Weights of a small GPT-style language model, trained from scratch on English Wikipedia.
Architecture: RMSNorm before each block, no biases in attention or MLP, untied embeddings, normalized queries and keys, some layers without positions, local attention windows, gated attention, capped logits.
Each number is 500 + 40 x the weight over its row's rms, rounded and kept within 0 to 999. Layers, rows and columns count from 0. Numbers have three digits each. The size before them is the row's rms in percent of the matrix's.

# gate: layer 2 MLP gate, 704x256, rms 0.141, rows 233-263, columns 0-63
# up: layer 2 MLP up, 704x256, rms 0.146, rows 233-263, columns 0-63
# down: layer 2 MLP down (transposed), 704x256, rms 0.124, rows 233-263, columns 0-63
gate233 109:481534462475504482517502462567427518569515437507502523475501466439584442473492531483454527418489492520484500509518501503554439502530476493496501461511491467530566518480511426451385478520458503
up233 105:465501475489548516496526502536488459467405570527577512497469481449514530523526533536542526508511411484511579478443490521492524472573577483545519456525515483552480456522508505436520510484519546
down233 102:483512539464495493501571544594455515535507426438514516491516443563511493425523473485442510556473526469538509493488465437433474556428518572498461503466522509536538453507541498454511539513578492
gate234 112:514381532501497493434567473534473413533482466475458460508484445481494491455524448410487521528525495492503515479566521483541494481462545513510461506437454470492504501498485502484467493437542522
up234 101:534523477516523477444422539463468508465530463488454506425508506556493512499474495491552527466458518494500490455416473498483511486505526565474499446528483564457443513474542470475487413486443529
down234 103:444503541513505546494498504521533540464506430552519445483516548413463508471479525502432536467597491498540500518488551506501480530469552481510441506564415505566492436482442449548556567555494507
gate235 099:558507503479537518478478573533464454532516540507549528456474417555448495522559538493429535529490522517501505524502490490570426412558477488536445447442480517454492527520503519492518478582503573
up235 089:480503495530438474510534430546479506515546482536473487508509533516509512496446494520472400498510465514561474535527487535467593562392573545509467532523459477462461469493511549537479532540443488
down235 105:559508492503493496539519442478532523503497511460472480510518533481558449502460455453543434450535493535454493445498605484512507492538569481504518517485535513499517460486535440490518535438501436
gate236 104:500561522436489559471486537415467493441520500514522474484595457513443509597543467533534494509529498489475502496462580468570537472521419515454476502459479501533538434437552419558551440580557474
up236 108:535466543512504496541501488566503547582531521555495581520430545544528552438557582490479482550517493571533419510477517540496583520375546511505435482541512508417514406513430484531509479467540479
down236 095:512518466574530496491472533478497511462562550474506463462531456564508487510447539484561492470540511461493469526516508544524486539466484509551525473482458605545477531452547484472550493545475498
gate237 088:538493522482520521486490439509491479476402462523472523552564479534546497556562379512554574448486559501455403532557439491494457558485473481457493561542511510462499517540493500421495550548484525
up237 112:498498490497482435503490535493524492427513473450519521495484480505444461473590491474583574505514456515452511479467531549514460525467469497448558578605559526499524478462487526508494479543493487
down237 102:533535436439501484525509458483575492543550487523475519446601464503515524546456453518483432492499535486525469553517440504427552514501530482546520472461487561478440542550458535522439457433546564
gate238 104:527475463516479482507495455466461569531519494455522490492490497523495489497610541522546512503497468560619488466532518479506523390524577466516463442497476491549547456376477530444534524514442507
up238 105:572486486496505479534477464445473513539557494474484494485446487525507482485531465537541467389480482440571517474603502461469456499448469576513536476464493478459501489460482555511561561455459461
down238 098:514475501545463425460497445436522510471477525536543494498511559530479481457505531502520437547492463580532461520465610508543534397538505467449439530486485521592549493499466582442496605484517525
gate239 104:528450470495504450490471504494453508474453509471469493504532559578548543523502525479522515456491455500481548525436564521530488577513514553461530543577427458485542507463483499494512489537474538
up239 096:537575579462452479427526496486481476484500513489567515519427594477546500481462537490502400472485486527506469494518452485549486530464599490501505501493487459509546492514458469489478493517618461
down239 105:498527508476484441525490514444521479530479538531442488493479573584492496500557527482515469443463503445449460467477527485479541553575505518475498551561486531507519492415522499536493431499494540
gate240 100:498517534557503543497502433505438490545528519449499452500519561539484476484527477487575499444517492495546440461471420524523491449463565390513534586489475384473533494478443526500522511468461483
up240 103:459522486492566501493461393545456496497486559464469502498487500496542472537487548589568527500444552434568498510479482459475504450540533436487462534538502480534427487491522482494447515452522431
down240 106:493440512495449465507500544527476546518535515537486436546450575534447489477526435425524528523529510500471452454498418514553467534481479479529549517509431463502519479458512564521503547434399501
gate241 091:564480475491471541557410515485484523489441618525496456484516546486505547594563477511506548477520423534464530560493542575513446524442467480512490491517468573512491529508478453537469467562471557
up241 107:442489496478503445426481560493465539467574457536512454482482498526533449440488480542499484509439520456550462506522494570545445408545516464461484493456501463448451497461566483483455523497479506
down241 093:528496463542537512444526494553498491489517482432515539459531514464446540525527465532521509536562508505437441471526499375490550508506485499542488500485503519500498463444450532563547524496555513
gate242 104:482517493540494498514506489530569514426464511543495527546494492463537449574524427427466524493534446442475511510527523493462467510476485457514538496542497558512471473496430479431595514503514480
up242 100:528478527527482477511471538480508557532531443519502495485492474517517443518520550545467573577422487544492486516508574509484515605523456477499455477539433426436473543572435459521497536418493505
down242 109:508547456488473475542457501473510502425436551547557534531490474506565481499480435527575535484508508547539507459482489525545562431509442527468464471467518594618472472471464562425513564501551541
gate243 090:487523444505504461568568518433504511467484524507542473460536506457544482533502477519482539511488532482517489496486467557468426521516452472533451463447519499436464468481489540491514455504483529
up243 100:446542500539504494525497435539452520562550491543502430523515500513543487477528442489534504515451488487561557578520580513577533535458494478491525554529484486416577524415428468444515510371576414
down243 100:470460471593520490472500403450462555464474476436536528525471487486490502537468480547510500482542473485463500472590481494486568464524518537483518471478494535519481537513522523476501511487472476
gate244 108:484471493506465441519515464482472542417461518482556522472468538515528558551475418585518542519513514469451554446451527525504475544536524463525427504414520556473425483471519488504487531456452570
up244 103:478520510439548565492548537494532536512477476474511503506600520386534461496517475466461462478461454509510502500511484519527542567493472544465459485481452544582541443511472522480481527517465466
down244 103:523529507519479531461513467457576541469497498502563467563538528580521609437498452510489516484509525474505520525447494452512525501469491477519494433490536541473469470504520571586520528498602472
gate245 085:467450598518475534474429513486485569528465499485440488548524503497467392532452466484414496561479495515538509478544508554514497467503481478448414530504479429505471532511507511490564550431487495
up245 089:479587455606504518583522381508439442600438500538530481509535487503490563554490499516467466471491471522472548542484555522490553518473481463520485486484475503522458409478549463520432567540535482
down245 113:523582478597507550562511415571558476461478444482514562564497517541523450504445545476497507363541475517509493492548538453535485514498504470542599501521523528488491513506466495508495463628469537
gate246 090:418486493522482521561453537482470538489498507468478606522490531473497492577523464499458579487493445535520513456447520526500508515477534557461543515452641437447509516548490519501527466489487506
up246 087:510534489597607517455529408491534438525499530508445436470429532517451508495448522563474485559578482531528531577559501452518524490513443479558469509500428530472523476445521451473503486531477417
down246 094:504479446546519507490519519574487475535521493481530440500510539454522602478417528486531521502526592524498498497554407507507515525519468463546538530537434538496507472441497514556484494524488567
gate247 089:470543526500448525611548457497526535490456535503494482469492492502497499486516552546517567500595528529483521527497546513519506449514474473510502478463457537524509558564538463553516496467567483
up247 104:538490580544479464591527492496534494529465558587449449535486502537509514467512541487469496532404530528526473532510499512492470516512510495538509526491497470494459513511508447492497428544562540
down247 100:478556538490441456439522560529493487460512490426522535490447522566511444515565526487535576497556460490509511589450490489520459537471421457503525482522491523567524481524486519541470527481486476
gate248 112:446526550470554581457453452601494487505425471495556411487511563450414517512484472445430548489533461479544474435495524567542571622541410462526612540512470534485513428510475505479467447491501556
up248 104:479495510502479477467498484527562458526521495484476570460542607491438536542500514484455498522444492501431510475482535548506463482570518552536464528568520542533512504511451512476498486506437456
down248 104:519457501475524512497479470494479475440450452499454503504455454464538490487442495480498547468502556500522552478552473518500488537532485463475533518482487413531454532439532418589513457525507557
gate249 104:477526520487472540545526551484535441498501556526503523513465510533513502508443486447483462511439461498501477554495477529490478508469484478510514497523501508443542502451548463538508461526427534
up249 102:415596531458508461533529543454507427469495503499483551572411521464559520518497469496505536520453496441539490457415505532506532529462459565558475521508445531425529553528504554505468481522509491
down249 102:527457473523519444473471578386531481467513506529519537463523535560573526522505434566446504544567491456564485514465516497503498541476476384481459474447556493496432486442469517518486464470500478
gate250 101:522482482513505498472491435484524559491518473466477487495521536526531495487451458483525514457505521451499564643530416534530505521571452428433490551468535466507507499514463584491487467470448495
up250 097:487428483496486488519419480481506477498423515500568492455588496593534496511543529497500565463514506534493518464469526387535510446561493478552483476501498518579523483552554492463437455504558474
down250 090:517492504484515489474501518534536581517575457606496520520507530489547571477479531494471465451518471400479511493524500499436470616441549526458491491471450515468473513522462477485510547521507518
gate251 103:495560484505557485534455481517557504510392469530461532530453515447573461495526483468461543434461525519572487500571540513502538476491538523562590512545517529478425489449452506502499518460538495
up251 102:531457503517479555484491549521503464504412524515436474563481543553479543561601454461502524516456546454523493552570498440522480506560556465536488527486442590522454456575534462411472491531545526
down251 098:468504528505506520439453512462424554512482502502540555481537463519463469522510540458523481570451514502524498505453562551504501445545510487520577537479461561457466509497503548529547472506480483
gate252 108:507534498463498539449541439519573510442527528462509433497557509543463517478505540487640513526465497497458494503528512511499495498501520488525463474493419477505505573479521438504499479539463557
up252 112:562485398559482494451447526467505495497505525494516449448530507494482490428580510465553523455555424505493498435517427547484523472541461555451516518474533460497521537492445494498505466520517462
down252 107:503524470514555515449511483495532523447489407529438500493480534591530511470441453455465532504497479457581562502515470520485447482509436509506542577456579473505533562515469461400495506454523523
gate253 093:573549448544484459485510505513461444527465478531547472490465547512469471483434491490524575511499463522499463504487507489467487524533565509507543473496430514487456474503465489509473540571516487
up253 089:584529508505448492491519474501467472578471503477546459466479429538552491473479500484546598490532420504494497517452506465482454511496514450512502470478437528480476558537460483560499434495536507
down253 105:562506524495493447495497494479517453503491478521495490458428535477487468496493464482463519549474490474495543478480499440503486498453417431479539483486523490609498494489485506423508527456455528
gate254 087:543530502477522584513514465515472472487474508467598563551478510446644544437500547500491490578525473422540493536566565520411511524549543491529442530416504495475471516438579501516547575486563424
up254 109:585475479435529558550503564431492508442425426478546504500458498475467497516514607486500463505532517466429468530529531530515417484464582519487513482520457531509405475515514527505458497440430519
down254 093:592536491511539513443472534519486462568575515461538464570504516533574540533494517532535563541489486433560523542524482481433548526535478469591501534501444539463518461487470461557527569472563466
gate255 105:461487468549432555563514443518587548453488514464518541481455430517485464492477504509536520546450502527536536457476491470399497527537445423507542524545508474448536419525442492470505474466449517
up255 102:489569531572589481501561513540422483527483548523468480455575526462518520498509534464506469479526429512474530459498461528559500484464487552531458539472419518500495570464567508538540524530494498
down255 113:526556507557550520485564491457452449458551468473530550561520492549495510570604547533501536475507503514533497445407511485475545468473470479569481523524526564478494569499456521467503497505445487
gate256 097:484521501519500527553453443525469483537463436485538486537567591467533546539510527552590421510514481465494544501492460517475438522458544522507492552434517428516534459489462505476530465532468582
up256 099:434486429415527525502522554508545534526478443481517481543472557514550471502466509560565496509486491498506499457501535492501546441428514457540454551502554468501527512500516488497543488486543545
down256 095:528517467531480442483572527450546513480446474485497499544518617491494533515495490514497519526552461481534516579497477504483502512513511522394449472499510438564515457512541531452536508466504548
gate257 102:611513485488525553460515514544486560506466529576487515509543525445513559513517506494461488471512531578481420480500485544524593482564547506460445535377468538452539455458548551502504476506474495
up257 105:535476510551460475506473482440511471530479463509526489404550528466485480451539554390531484497585460476557508506517500512602519560530587445471561517515416515442528508539503457499506526543471503
down257 095:520504528474566527427529461493447510531468540499423537564537386442551459384514497515441528524475481509518505506530558460523440517530438476554453459580555521504512535452540494518542464469534510
gate258 096:503516526581493555510516553488492484547515379528490553426558510528533502521407498413491554494532476482435630470484503504536478484526522506517479445514533500502440491456512552464433460510482456
up258 103:402498511460558472498517460542439565424448579536481486550464488493444596523545502543482450429514509523518508489412465495460512507505444476494516516488470515488542518496432521479539536469469536
down258 107:461541447467543514551484529523473483513516531465541487477477443473427511489507505545451457514392496523543429472519456469493518496508471512465478519501454484454489548463469437513573518514513522
gate259 104:577513475519557507525485481566580540526485518570546515505525547492465468522525508528557389506497614509502500495492541528484510486461487531466480501535535504555501591530477475545557580481490471
up259 106:485511486536492526453515467501499497543496554451563496589585479504435556539471402458510495469540413547518457506559558450448414472472553436494519524546462469461422482597533507430475491517519444
down259 101:519511470458468498543502522505489556452514497492569468460439506518581529452497430532479530521499577533479472469392501509475497491506543561516488481597521502480527410481447479532492504474576442
gate260 095:473443433543498518523491405483497440575500557536493444483483469443481487477526433533492464427531484532532582469521508518407539540499551490449561492505418445432521520525513412530542509537470561
up260 102:500547520503560514515465513524496563483541549445463516477504486533513518567478437510471483494446488436486516437509440530512445472554478461550466561481500512475466458490516544512530445549463464
down260 101:454434559558505520430530469549460439483520478478499537506574498497479534453518485482503484451430468479545447576509571440482523506470442524483540458481508406532500569549525505511404463488579507
gate261 111:510560508486482476498514539480454488513510543583438474459464471501523519464531537479502514495429547500459519503513492543425514468484477432575390529554435525506517409558557446401546486575542569
up261 106:543496433453504554462451482484521575424518509511541529472552465521418515594441484532535559541585497500557532478487562470461426550515513494500495527524507513483550499481491530526477477473429462
down261 104:511561510465496508507506515524553523576448494488507527508479511515474555488518555545469477446500495502434418564509580544492472453517423507509481495465462541521399544513481508474458471520558517
gate262 106:489486477538578562548489487522413590522449522485474545490518495495483535496546518464518542554479537475493554444481490531465542533527520586539571508489435494481441489543487502507478486513455491
up262 102:509543497476524487471534489542552480544528509530557532477571533509449577456461518532465531493512475530517519526415562491517569463534440541545463500476507471468530476523473448469492507505425533
down262 104:527550583458459536510503489476538570543518513476513547526446497489529567422555533519483475439520506519506481480505498519499510481527476569533457486508534485557507579504532456477542497485540443
gate263 096:501498460511499491471506527445515519421447443473496524557543467510492541524521556476498446511465550592517490495489525533495485556466506513523539412548538455544471514478561496559467529480476540
up263 095:469466451454513476562509530492554549463504371509531482467549554456481479492488500506469482479452519551499423464512504482494523501488457533507487434504482492493455519538457617535468512488457513
down263 101:519507485489534502468457556514520475461426518522463558465594499554530522556540469519474509551518473514528519538544466464485470526501544492441507508443549487546438550487513465464471465441470482